Part of a small language model's weights: MLP 256 SwiGLU, capped logits.
Each number is 128 + 24 x the weight over its row's rms, rounded and kept within 0 to 255. Layers, rows and columns count from 0. Numbers have three digits each. The size before them is the row's rms in percent of the matrix's.

# layer 4 MLP up, 256x96, rms 0.277, rows 145-255, columns 0-95
102:123145149131156153108133107102163133111123126133137147096095157090155128111101133085153154144151163065134145086085127152103126133108115123118098140119107154082111151126120142150134101124133082103109128136097138168127172133127134133126134096131121163199091111125121108130182148136131117158
103:155124133128133104166121117147085128142140116133127122156137148122187133119101136123151102140127145117121137101106124126189106117147176165140142125143148159166121122146137135095057132134117118158166161139081130150137131132070120128120143180139130104093078101123122131121101141097149124084
094:143140136157135146117086106114125126154091184151147118133133158133147126114089140120139145162130170129098155143095130145151126130111155118140121080088129166118125072165181131112152101086133142123129166158150116142152150074100110133143158134136143132145070129134151140151093127101120107126
110:133092120140136146135140177090183154140133122124154136124153132123168129116133169130123161157127147121133099113084131113156137195136158126091120141116146129105130162164104121127158183126105143136146104129093130117056122126117159126136118163123130123088124103096153106121117095122103170138
097:147155113137154129113126147142158166114129100145106121114201117136074145155138128108117127177156117118107183116187158100122147091144141135133101135095077164118119111141146125135101099162143188127142129138134132131136123142124141162099160132124110136163136152099108147133130105149100101132
104:164151138140135127117133102103133135110153161090126132138079109099152131130108115110133181145113116156122088133152123122122142159178166148130106135151127138113121150104101162183122105138139132123147106114162106112095089124162117089141109086111178078124170131100146106119127075118147132133
100:167119141168097141124184113131126151139119102109103137080159102104129133190107102144140158096119128096143083089119140124105119091139115129096153126106114122102135115197135119119120155137175104091149136116118132116112159106140172144120102093156130112145138124136157116112097111126102106107
112:136169140131111148194092122120123105119132143103117138132131134130121089119112132097139154146140112123105130122118128139115144090110062159106173085069100162124134144142164168104164128094124106119117148095168125126116132124082160121100127149143122155131117107122143177137166161135155128134
105:103121131156139114131173119109095151126133133116142090143164136139139153132157140177129134142121085156151088157126148140118110125155122176183160155136122148106117091182142126147156114150138142120074122131109144083121159163121118140083129140100142128128100144118132125134124105103059103120
108:113151123152138163108149083128096121127141160131132138149154135082168107117151168143190137087138136140120146100078160127098141144137118156154117147155152169136120114138093169112099098135095145114095139106099148117132119146120125137141136140182148121154109109143078130124090132126107174134
096:075133129089103125150131143148110113125139118126170120159146131134157108154154145108110110126128144108096130114178140142120125162179148132093117131083111156159128159149141154153116107164100107117187102146150100112103156151107124159141151118119098098129133096107150144119121116127195157096
096:106129156152133131146119058143130117126160103103081153138122123117162163153121153119131121175153092156116119152133143108149099135155124142122122154145107175114158105105119104134108090125107155093163096081132142151123132131145147139122083157122099155139124098158183106100156120102152133140
088:099150136103151125152102130102112152132108186112143113122136123167118114128105125122153152160160095139075131092127130136144157165158093140140109139124152125155082139114126134084099163113084131074167119125112139112108176122096137116130111093114131103124153098087106142137151149096102106150
098:090132132147153160104150118140115155135128144189116137103138098164119135132128162130124089108124125135119101145152094083174181131166092119130088145170134140118102148116078139114119126140133140154095090141098131162086082115140125121124122117136125177149140149102139094082110136128145125122
097:144113150091116130105185124119108161102115132174179142148105111129163178116165204161127142121133117102121076131155160122138109133128147090158157139136144117096129138097114106149109116127134133110149144142138169152133095118140151172132106156150108131114150145172120134132129093114123111136
089:134147149106132111093116138132135150194134081122162109115158161085129121134108128088106131091129130195126133090109068102120126112123119134155110119108148117122139155141140102115164122196143132122133143141132160133152148116153148138106165149097146112119138137140156118137143089143115074135
091:116143108116129152111157142172070136108141145110146160072120149164124108124085116109137124191152169141140125135127115148077124186133110133143138140142132085137158105102128150111127117142101131131170104153098150120135124094143145159112148152097115099148099113151082141112148107111117145141
108:162105083079182157136094151171145149128106144142137110146097163118129108112143099119103183158099149117119123102140138118118091165140125110119091132156104122112127101155124143159109136112152159134095162134136137120137106092146087129121076135137122160144126105183129113132134097139138105155
099:139106144154137119144114084096157091130108086124091136138131163158147140087133139139139118136149120141151074142136131153139132148121097146130142142145146137141153108133107142118096161160141140067144157113108161137126055110149151145141135148108124143092135132149138105122134081110185181123
103:116101089126106100145140123132137084153102179124136144092099138125098129114147114142163099108101109133123138144124130089117072139145105141118105140132142116170099111141099132107066117137175102166094094136128171128136144117105117117100113087121148150114175094105139128097135125090130088127
101:111156119098126143139117155124123144129089111117137134078131094099131154117136155142130140131144135103142111133147155103127130146113138134179183123132114146151103072143103112165105141141112072151171073118133168123130180117122085110146081115125128142116123119105121091144170147125132174107
101:135156118081142142163118103110082175112115128112154161140117103106138121123175143166106139131134106133155150081118150128123167082122115116100145110130131119153141140142111129083107119166157126157168112134118134139116154127159169106116158099133160136126161161094147126083102128160083128160
089:149080079159140096173119105132153120143142119137119134135130123132092102143144093127119118134166160125097155145141141164150176113144115109122127129157101088134090119088125156070106145122142129134149128121127118165182121134116134130139054141103156112088131116103111123161159097124137123129
100:130103137129122146122167126133119170113106103145146081172141135067137113073120106135122130129113107152096155113166131111106123148152144127115114116097162115116187159193111121100135128120126167124099113138119144088131118137167170150104111141132146094114181132140095119154146119127147149133
096:111136121099126121108138162133143089144173170130123170176137138108101094133124113120110142162151128094123144106099138154137070100139122122124146141153098129100110096133082134112127140118166088128095162135169138105151120133126113145109150090171083103149104144133086110152112124133109085106
096:114111157092140136135132120126117106143117125135112162124157116112102164152126109100140094106129105152123144089096109147151119136166082104145108117141129115123095061133128131109123142143161140109141141117148133115115099097114145124086154081131089148111076078125146130103107100155205133113
095:123145127091150119095131116148130160147105117159122148146145141150127111118128102146171161140124108171125128120156120134122121169129099120168096163112108174108090133107119130082091100162163136152134144113132107121149118076126117118117115117105112158156110083175084119124097122132138194151
098:147175103106126113077110112134141136095099132126131110155093146115165137115144165127162098105091136135141103133145134135166138092111142102109125130162108111109124151093121080147142170184144123129093153102133125127106156101121092146142108088130106124115147184158126089104144124157160103128
100:194102145140148181091131115106138127105139145141154135136155118110172130166112130145157151113173144129076150150148126170115127107130128122103107123131157146111125103164122075120161161111152145134146097117125108102104131141107123119101104090143122156185114113128146096122121082164118111123
100:116079114089096129137136131128136129119161155163116157182138151095114114185137108100103146152092169129133126105123126149145149189138127129143109169164111162151115144114128120141095131138134148114141130125097126136111125111129171156126108167126120097082120136179160094134129129143150128076
103:101072148095070093156155133150136113133173132134102137151146103101134136153137139138123113140152124110120181111105161111140129149128146122126123132145139118115143129135131134099153183139168089153095090168131135087183149133088123092143075124139120156160152099130124123119117110146120133103
099:120119145136152083143099121119138105069149079120172141141114111134111144121143115132149139184111154136161123114102095088120110152109159128146105124150156118156131112131128158095124107208125121139132119108087158112137133144104064153122120128131117163112109161101124128173123137118160126138
089:183135093139155149134099093121144092131149150167146102124155167111127076155120111126128161138117164120140134143118148126113103123160117104120140111143147153154110100098166129094111130123116123121119133114165103108181112155126114113135045108125130147121138115119068139140120130118139185132
104:127127102142107117118129099119161164111105144118076128132126176133186122146135118114123135134090148134123136095172133111156104136094173137156107116122157107129142152167120083126117098111098137124132140119096209087108149133110137169127146178148118121110140126118092143138114123116130117177
094:142123116159144151060138111115111126120099162121130134128137127129115137092108113153138100076116129138109185143123128150122129145141108104161128124163108138151118150127170090155128086104163111128078189138158083145115087139162134151109130105144117158142098154137099107112129117164137103108
102:116121058142136150089098115123117138147121161118132125120139090157101106130107121114162145074106151123159143123139099130156172168126084104144171163149119104140110123125107149112098116108140126112133127137104135107132136123148100148098070111153080088127155141162091136143150132153131103097
094:113151129105147163076165103099110156117118135085118138122131124164141083117070138130111135088144114130133099110164132150104098101123115132089137110118131125132111173161084096129101134103129139114118150155109127133155121072168139126127139105091139104087083093093142099136118107138137139140
107:179172154112106179151154085096090145113166141170158125122125119129099105134119126126145128120135141122132082117128137118105132129142144100091123088104181150138140117076141121115115120107162138108124114151123138162119148109132139114165125096133168179157148114143126069111132102096135124135
105:084136141160161141152169116126182181150122143133161118145158153112153086136152155147107102147128143131165135119168099134090127147120133128137167124104138102143149168113131160092112174099104136164135155092113120098114132112111116157153113102169119106115160117147099130132122167160133115128
093:141100102150177150166127123104138100154137154154117144114113130142146169135103102126155114156167154124148141147153142133159064100092172149108144136125126144141092121123119126098106131114155074139100119122113134121151102147087093113098121120152120143110156099141166116102108134169114081164
100:154116113124139093157118126082118130108132121100164124151146082152166098141147163101055073122109115142121115125104121105123117147136095140078178106113112132131123132122126131116164137069118139140141119151114122134135161139135127161118083154105107129094119165098137144129179136146131134096
105:117165132107097135136100145155137137092158157165131132136133093144155147150164136095109083155127115125135150126115137133163166128138134079162154117130122162169141133137147142153185163135165100124171183157154120101129112116144133157108120123152157146108152115148156136131109149133174147163
093:167109131132159101116180111110117104146153127093161090122133155087102114099133172094118144116152131139133135112114124114105116137168151104086094135178136141147133144127154088095144118085142122132100127088135093165143139089110100155084158124101104129129122138140134121170139128135158167114
093:129151118090079133118144153164118150174159177136165111145145091143132089131107139135134131121140139122120113138158159156145142153130120126122135150138099132096149137084086119154107107153079110150109144142097087124133094102122174091137132158186144111122132102092096139116170117122147117127
090:127168128158088142107156144197124111155121027141164125091102131079097137141113156133127143142138125117174130132113162118102108142134123151134128127138095119145132103126108121118123153150109083162155094118102155127107117105127123118123132155132120144141157122137147100159146160143154123105
106:134160094135109155144142128084138159103128152100133150130159136121114082108104114129106141149101169113112123103078102113103090125109145120106099107120122141099125147100128139132116142125167125175151116157124096178123121133093101112184094104126121101106135079140117170130136149113163121177
103:131143123198140118160139123159126122134111128126140163080097113125184113163118134135138151157167133127115129126132139168147135148131151110156171111128102186096147166103089098080145134149153122121144108118115124115154144153104130188135149110137120142149100111109163148117162095153128136117
106:112146121100155110140111110118115120154150109091150112110106143155167103114119131156138091142175142158082140141143137128074149130126111137112103167152120164161110146164132174157105122078186172122151129128097130099109129112144135162132161136125175135129096092101140119104123144110135102127
092:155128110075149125120143116148141109092131134121127106090123150098169167102133145163172124093128133127164122148129110142128083094131108129120128124124117154132101088140119168103147123131154161084129116111137155115139148152123068157105126142178146129102088112122188142109105119131163105162
110:120114137124117166135132163119142127110173142133147106126086112117096098115192126139126125141164097137105163173138152122111148140125157136125126149106161126108161133107141119191118146169153156131143133150122100180145155138123101142156135125160155103156141127108143153165127075146087143162
092:164138108134127116149094136148086143121145116187078141152149122146143123142143084136131178134136172118144100123095125184131164170102121141116131161117106108121072129105087119093121134126114115161121135151105122123175140129138127144167115110099133121106135145128085134159149094129138086115
096:109120153140098122109173155103143141085125120178090109145146166110129130134075151169140155157105126101147132155120127150120120119130160164098126119118094120108168132105103138151159137124129127070131140158136125148110142144129154112106132134146172104137131134112114108058115166185133147132
101:087153136123140082135141135064127119094120132109103159078117129147151138119147118155119071136113083144131113146135107130125159089078138127144143111118117142157145143111119120132158163079095160161139094139127105126093149116144168142155146118090126153155128130139145141142129124096186115146
096:163144083122176129114122111106103068144118146123128103168120091145123156106140135103130152098133111144088162154133098129106087122106126101136124139187114101132135129102167133153136107121133105108133106097112100139123140115126173120083146120145123085127113120138181150150130161156100079127
093:131090113121117155137135105104138099141139157164107147128125154105138162137102127123108148115079099133102146158147117119119098164127121118120122081157136156126120174174111126148105182147150113089188142166141151130142129103078187121120126112088140110149118105155155130158108135146146120136
097:128120134139131091163106137094146138137092116149166167110134115117116106191102101134142175113165120140132161115124105123104116105149118140121099151104082148133136157154103142105130161098140150119163133149171126102114155173133129102080146097137128115078165115113123092152110162127099127150
107:128152156110118105113082137182152091133111110121132125090143113146150176133110117132162125091127165118127132147148128196141079086128106124137104141140106147097134145114132077108100152155144121083130106133175126114134121100166151145107148137116171131112153128123169131108138096145101121121
109:139147135160126157177131089107155154168131142125124127147148113142102114159108128119128132142143122104142120130146141131095144145127111186150157131125097103128127165090122113115146075148178110095094111107138094157136094115127117092125116117142090140140159087124121172149138147200112095134
094:117117138123159152119108094137123160149104138112124114186147115117140100107116125127117171111157101169137100132109109125087126132101173146130149113177133117117098156159124139148118122137145120138133131115108141138127083139133155133139168077157136117110121140096160111150092060080139188140
100:136141160137085155112154160116126147098126149131122119142100190126172130115134177115128123121128104160140150124115124120153112151116136121154099100135148110124157121145168120093152146171138128069081094152080127094138159121092140138111114133119134132088131191118127095111124156098131136153
111:122150123108167142168096095182085136119159159121144114109090097081181140137111137115136147115117147160111121129117141148119108151164118118105151152148095150161127161095110167134088096181094179154101123146120132111131134149128143164114111140114151130164128130150121125142118137117151097142
107:113143133169133102088122100125109179098118123134125148139138108128135093083132144117142156086134085120139143119100096099101112134130104095143104158118109124116098139107095144122104121108162141160135142138078165132120107107109151115146073121134150165117143123116100124052156126115122082145
092:149126149134180150155155146113149092121113152123108126183143124126191140138124157151148121119140138131133123114083121095113137164150173107094154152112106139163132127081153116162145144138141124082120133145137138121136141161105153084112123115087173176147129111164140148141128084136119100138
097:121133135091169144110097098097143150081088159138118130102109126121174101133110098142161165126092163118133106127121137067119122139118122093145107186116142122133108129136130139146138147089144168111113099127083136126108108117117105154169117119148085144102112142117141150138174128088128098157
104:154162107103097089169109088122124138094151113136088137089132101156128118172070116144126142143132086179131147095106114106116120125127127123119119132121124098122115148134127114070120142132081156124098116129112125089125134144157147114158137096156098161083161137095090122146124103098126122114
110:152129117170112106093156133169104115145135122143134117114135105147093156133152128184105156133099115112145149164120113092102133157106177142165147137112114137120132088110135115131133107132079129111161095168159135149112117131113128183175135116128104080132118160144064151121135140145114148121
093:119165107112160163112134157143141127129111163134140133131118175122125133115127152144109135169142138175106133079093130140166097156163114152092108136129106122145142086116115140141180176183153124073134118106137131123098129158086123140126103177129131124141095148136121101131162142143127144089
105:146139140127199074132152109098127135126124165135165130156148104105127095118179113145130108131106126135106162124111127178132165135137158105135063149158138096130153119117142137130116142134120150134136095112120171150157155185150134140144123107134119178125104130145160125130116163148161152111
098:135147111119121156120169095110123108156115102103117109181150150150138124147120108153125165126116136144099101150083138165138118168134127166123148087102105104134142112137108125138096121140148149193122128108144111120113129139113128136134094124132146102120184133144165046122106139136070118118
104:124089131145141130088135145099132148113109108169075110147141131110120159141115089090160135137131109152103118150163137113140114146158129136146117091152130112103109172095132159114112107165109115106162137126113090088121102139113133087126182111109149150132131084083128169145111139103150150174
104:103095185147078140126075085167090083141128123100141129113143138167163114107127132082134129132142140138127167121125129121099111117143109108165176116201127138126141136140132153077094160123132131105147134110122139099150149149118121166150128123126095099144107151120147138139114106138150139136
105:097087114115114119124113141122127128151104115150133123130125106135122106136116085127141140093085151086129176145086139152141107085139101100108120147107106109113130166101118111131107129087119138118112182153109125165120138118127127080160139164125127145139223112114149088130122136150107132095
091:123146100126112138121134143128100106144084097069083139157140146090092135128124115145121154122127159154144132136135132124121158102130126154143097108161068086128143132139130093119152128129131087122116137124122121144068139096141150124165116139141161163124126112111130124108161080140154112048
109:133133170160155102126139140149121129122136146114126154121138136131143139100126113102123122128156147160171111081112139152118118152129067131156098160107148067125167130091118160077126087143175147146142130126132141119163141113138084161099148109145102122059117139153132156096122103136122129139
099:090134128169097135146125165114117084147143133121103134108126140124139053134139136170119099157142131092115141141097143131100123104138160158131147123150170132124129096102072129128153106156108149111124115147098113144090155129132136066124153108134153133129139130136177123108114111068101160142
086:137107141114133140152134172118109091126129125118113092139133133127065110125096112116142124125101153130106189099113100166106091139141150118136103109140120112157170109157152110105097132126117170123079110123076127166129163177139118122118151173124108150084151105120140150122126149128082116120
098:153103110163139107122094139109103107141072092087147126154090130127119141080103143120103140126105160155124149102127071150140122144121134122110115108141145121147110114114097105130086118113136117179167130168091088135160122104098129100172142127163122158117100103099178111126108130124116124141
104:145104098108132105150143134079107110139150166110155107103159133128200168130145135124145108134121146110120108139110110114158154119136096086156092130110102139157087093135138138162162124150127133106085093102118186094140162136153158101126117135154166111107135112126146130131102147107138132095
098:167113134136113104112132081032147103094125138108146136136164112110170124140118125123105122124102103129086137124121092124131119163106069109097156117091111097118086142129133089143128138139136124121123109078125154115118124119078113103117124105135134168104120104097174108121114125134136120138
093:139126101129136129105162130126129111103121118091164104120122121179122080105134153092113156139131119118131102156168133184139105153143086129079093154137081083119134110115099141111161115139127141086101124108131116151125091148093150118132110112136154158145141100151162105142121151145111084169
086:107160150125128137139110125102084127080112162117100153104111155091143105135088121138129109086175115119165129131150150130096146103123127144065100121136099113121102165085103107130108129086122117126072088123133111079133109160145096141135101109138111143140124118121118164099131143103110136097
100:119107128149137105122111166122115177119128143131158122120147156115144132120090153108088123147100100082140089151092130122142227086138143110126123144116150151103105150131123132121124121147130136140141148101141135113094159150138134159107103126147138074143129159130115148151168085134124100082
104:113150118103166096121126151123119138118188142141183120153167135139177168162123079109139121119141130136076116125144168140114156114079140132145120116159135118129103162146131162112108137085138115150151119152152120115103144159130180116140078097102133105101133116129126129103161143091142121124
110:122160152158113109114142131126167160122143084097132152060133122112105135165169147123135155136130138155185108153133120177118161166129142152135103115121149145100101145117114081124123120129195108110137115124108131121145123105127135111135180113158098127110115088091159120127132120094106105131
109:144105106101125134099155167167130114154150113103151147168140112101097153104137122139116107138089131104093151180151172125133093131126114155143116151105101134120123126127132116125129146134147153182148135120165107169165135157097154138100173133129132166080119148132135141159161107166154170110
106:103123122107111168131131129156104127104157099143115140083085132136106149106113101113166113113148108105089156121103130119162127066119111138171093093143148152140117096121131132129159174187157148121164114127110115098132160098110147099145171137141168131149135126108120155097111150141157145138
107:155099129094130132100135150133132128123176088092098110109181138116112142086132103100152110138125138143126163113165074182118130152135096141143099150105129109122082133147141174123133139141143126139152117113103127090107149103096102136151131126185079140100098154112113132155123152124121141101
104:175164129143136111142134125123100136089145122144121124071112108162135107142141157134148113141090125110115117148100096093150139088098100114097106113139129112148114112093181110140076083138144112143099096147099073152143108144110087096148111131148135131107133122111113129123173162121110112161
099:125094118151109119156103130140125120144127086154184119134104096141127135153096166127131122125121136111160124125117121140169078097158155104099110125168113149106126143102132127122117162128158083097151175142129105102127117120146122105150142128116130109213139136161057129123145148134131101138
087:156119127139122120165138124151125141093139102102103156107097092138109123134174072114127113158068077128139171125113133151120126136124127133144122162102110121163156109142178122153080119083152122140129157135158123144162141119146136134113111140104144166094085158150163125134163121137124169117
097:110117112161106111121140146142076108124108120122100108167165134091119179153188123111148146135098088139103144151170112098127154155192112133133142099130105151128143099117094101135120127114132136134118146115131095115133137181150076146166146139162125101141101096115123137145134131155110138101
103:077110132141087103127170156105107087150110107138117133114106136123128140134117088171122135168134108150078178133139169142146124115112118115107125099152154083118093104183144135126090096133090137113136126105132134114084118089113129151107102118142123133102142098132094080127098119147106119122
090:099150163122142086161139130088147128186140099139139112130140158124131124107107123117153113129129184159142148131139118106125127154107167177091170120104141129112136164111169142126133167130177134126128129121162157103121136152102138108182153124126153123156124121147149173120135176122084153139
099:102095121114124155135103142122152133116097171102132140106125139123142125116158084175127106168116099158165147109151116160080114143108090095163108135137202113138111143147137135122135105106165095125141137136118120132132103133135151126107136173101137145091191132111155160107112121092126133157
110:137125124158113110152085131143096137131148101145123162118173117130089106126130152100142109108107096088145124110133076139129095119131117097157116141143110135108133106117096100133164130155093134184088129119079082123157107149074120185121123146147111124133115138096137082154124096129113115127
093:133139134088108102112110111092129097101106120110154135082089118108138103100113109071146115091115089141121140115114098145110111082090144095122117114122143077165124159107143143117169135146126119130138116142123122140144135149105161096162094101116155144135103109142105149125078136186109158113
090:131117158117147142111165139121108082192090090112153103079157165134105126133128129157141135100122143127094102149161138129125126117131120193115138123115111116173141130119123088118109122126143155117142134163140156159119120116122084127161151126125113114109104124127185194129169145129157135135
095:149121141150125101076160099101109174108142127106126117145157081146150121081133135123125099109123124142113114153109138118084172126103147126159150116135111156190086129107167117128132112129154131152157125124148129109112089132083153134131134123129085151137091144177134157076136139138092113127
094:156115159140132102122110101097150130139155109144138106131127120125157082107136159088180086121147136103120123156141165140121123098113137077131156152131115089071121159110154148126091115143147165082133145141163132104119128113050148114111129114134162102156117121141125124128120098111135091127
100:122108092135124143107140099152141097092097148166105136084096137136108146123117137124106136153087119126177104102067177094135163153115140104123098141118150111120125098148129104142140080122123114148118156122157134133105115149141170158100095166112141151114181130134102138127097148168126130153
099:138104128127131104072139134091118129148114144107161121121148127175114128107139141146136119121094121120102132178168073108066127128080062117105110116133127096110151102152102131107119125127114067095134119105135127164159140129123128133172122145142105136129116107163114125109139137164086111115
104:102115098162116132154125104140081118102134124154139121097127105117097119118102127143162110189137092129125080126117126121122075155122118101133132115109120142093094184124122122095093116123139143156103100134088150099123116094131120101131123131161131118130194122089167090114123091138115121162
106:119113117161131142117075166140095103139158103131161139114138123161136101135111119147095158117140112104156148149124068156156123158105131159113142140150147164113146133141151131168152128118131132118119150141157162145159146108122115149107184153138133105137167123086171163148125108148180146172
101:112166125142135123129115150126104121149143055121124140150106118153149149088123121133115147127087155146131093076130112141115134122128109125182140068129165122110110127099124134113173130141171123114113164091125142129169097158113093106132074126119102112113096098112113169130155134137097153129
106:118125104115126156127136146160127177164110096180181156152147159104175132130126130088105148147145123156126132170143113091088210105133152143140160149134116120141158111166130118180156114117148131145136125130126125155122112143115143139154099111157139147140158146122159118137168119118134147124
101:158117094136115151153099129140109130148144115137144150133143154128173150133137139134120136125108119112135149133143118085130129134114124181134129141094178184133126127140115133137109116166180075170128149111130130119184159130091099083153182151118152126155154156155139164148108120172134147132
103:108100151132160107152114119127129137109121108210124137116148135174123138106147161148166137173100099114138076116159121124146119128120154105110122133154115156092122136113118169170149126129159167144136127126124123110143129126141167180119147171124156142119138134201151153112143118146146149140
092:148174147163154152134120149107127131141136122186169220143153135133138089134142127175136128113144122174134134146129138127168103115154143145093132161161127073140079120087077105142150130147117101132120154157156134103141124137156141118144140125125145117144131141139141131125123145127157139152
093:134103114158061152157120138133128085160091117149169115085132104102155125166120143091102117131129097142103143143124141152118132089134125122122128118179159175106151162161143156152118137129115144138172184108131136125118133097110114112119163141161153154132124137128098139139125135104134170085
095:113095095173086122160118136116153168143164158071155144121113132154143140133187120152120139175126122097102160144114130107120115149124104137179137129146094121121105137149135128100151122129157095098097114108104131150176148114167149097155124135149130106105117143143146117105143176117123143159
096:153144124110120119116086156126084135117118120121103174136130152102106167090157105063099077102088138131133125147111107122130109104143108119131075102112122131154134154120123120134146142103122121135100110167145128115150104071152137088163138110154145097083100146098118126145149086120134137104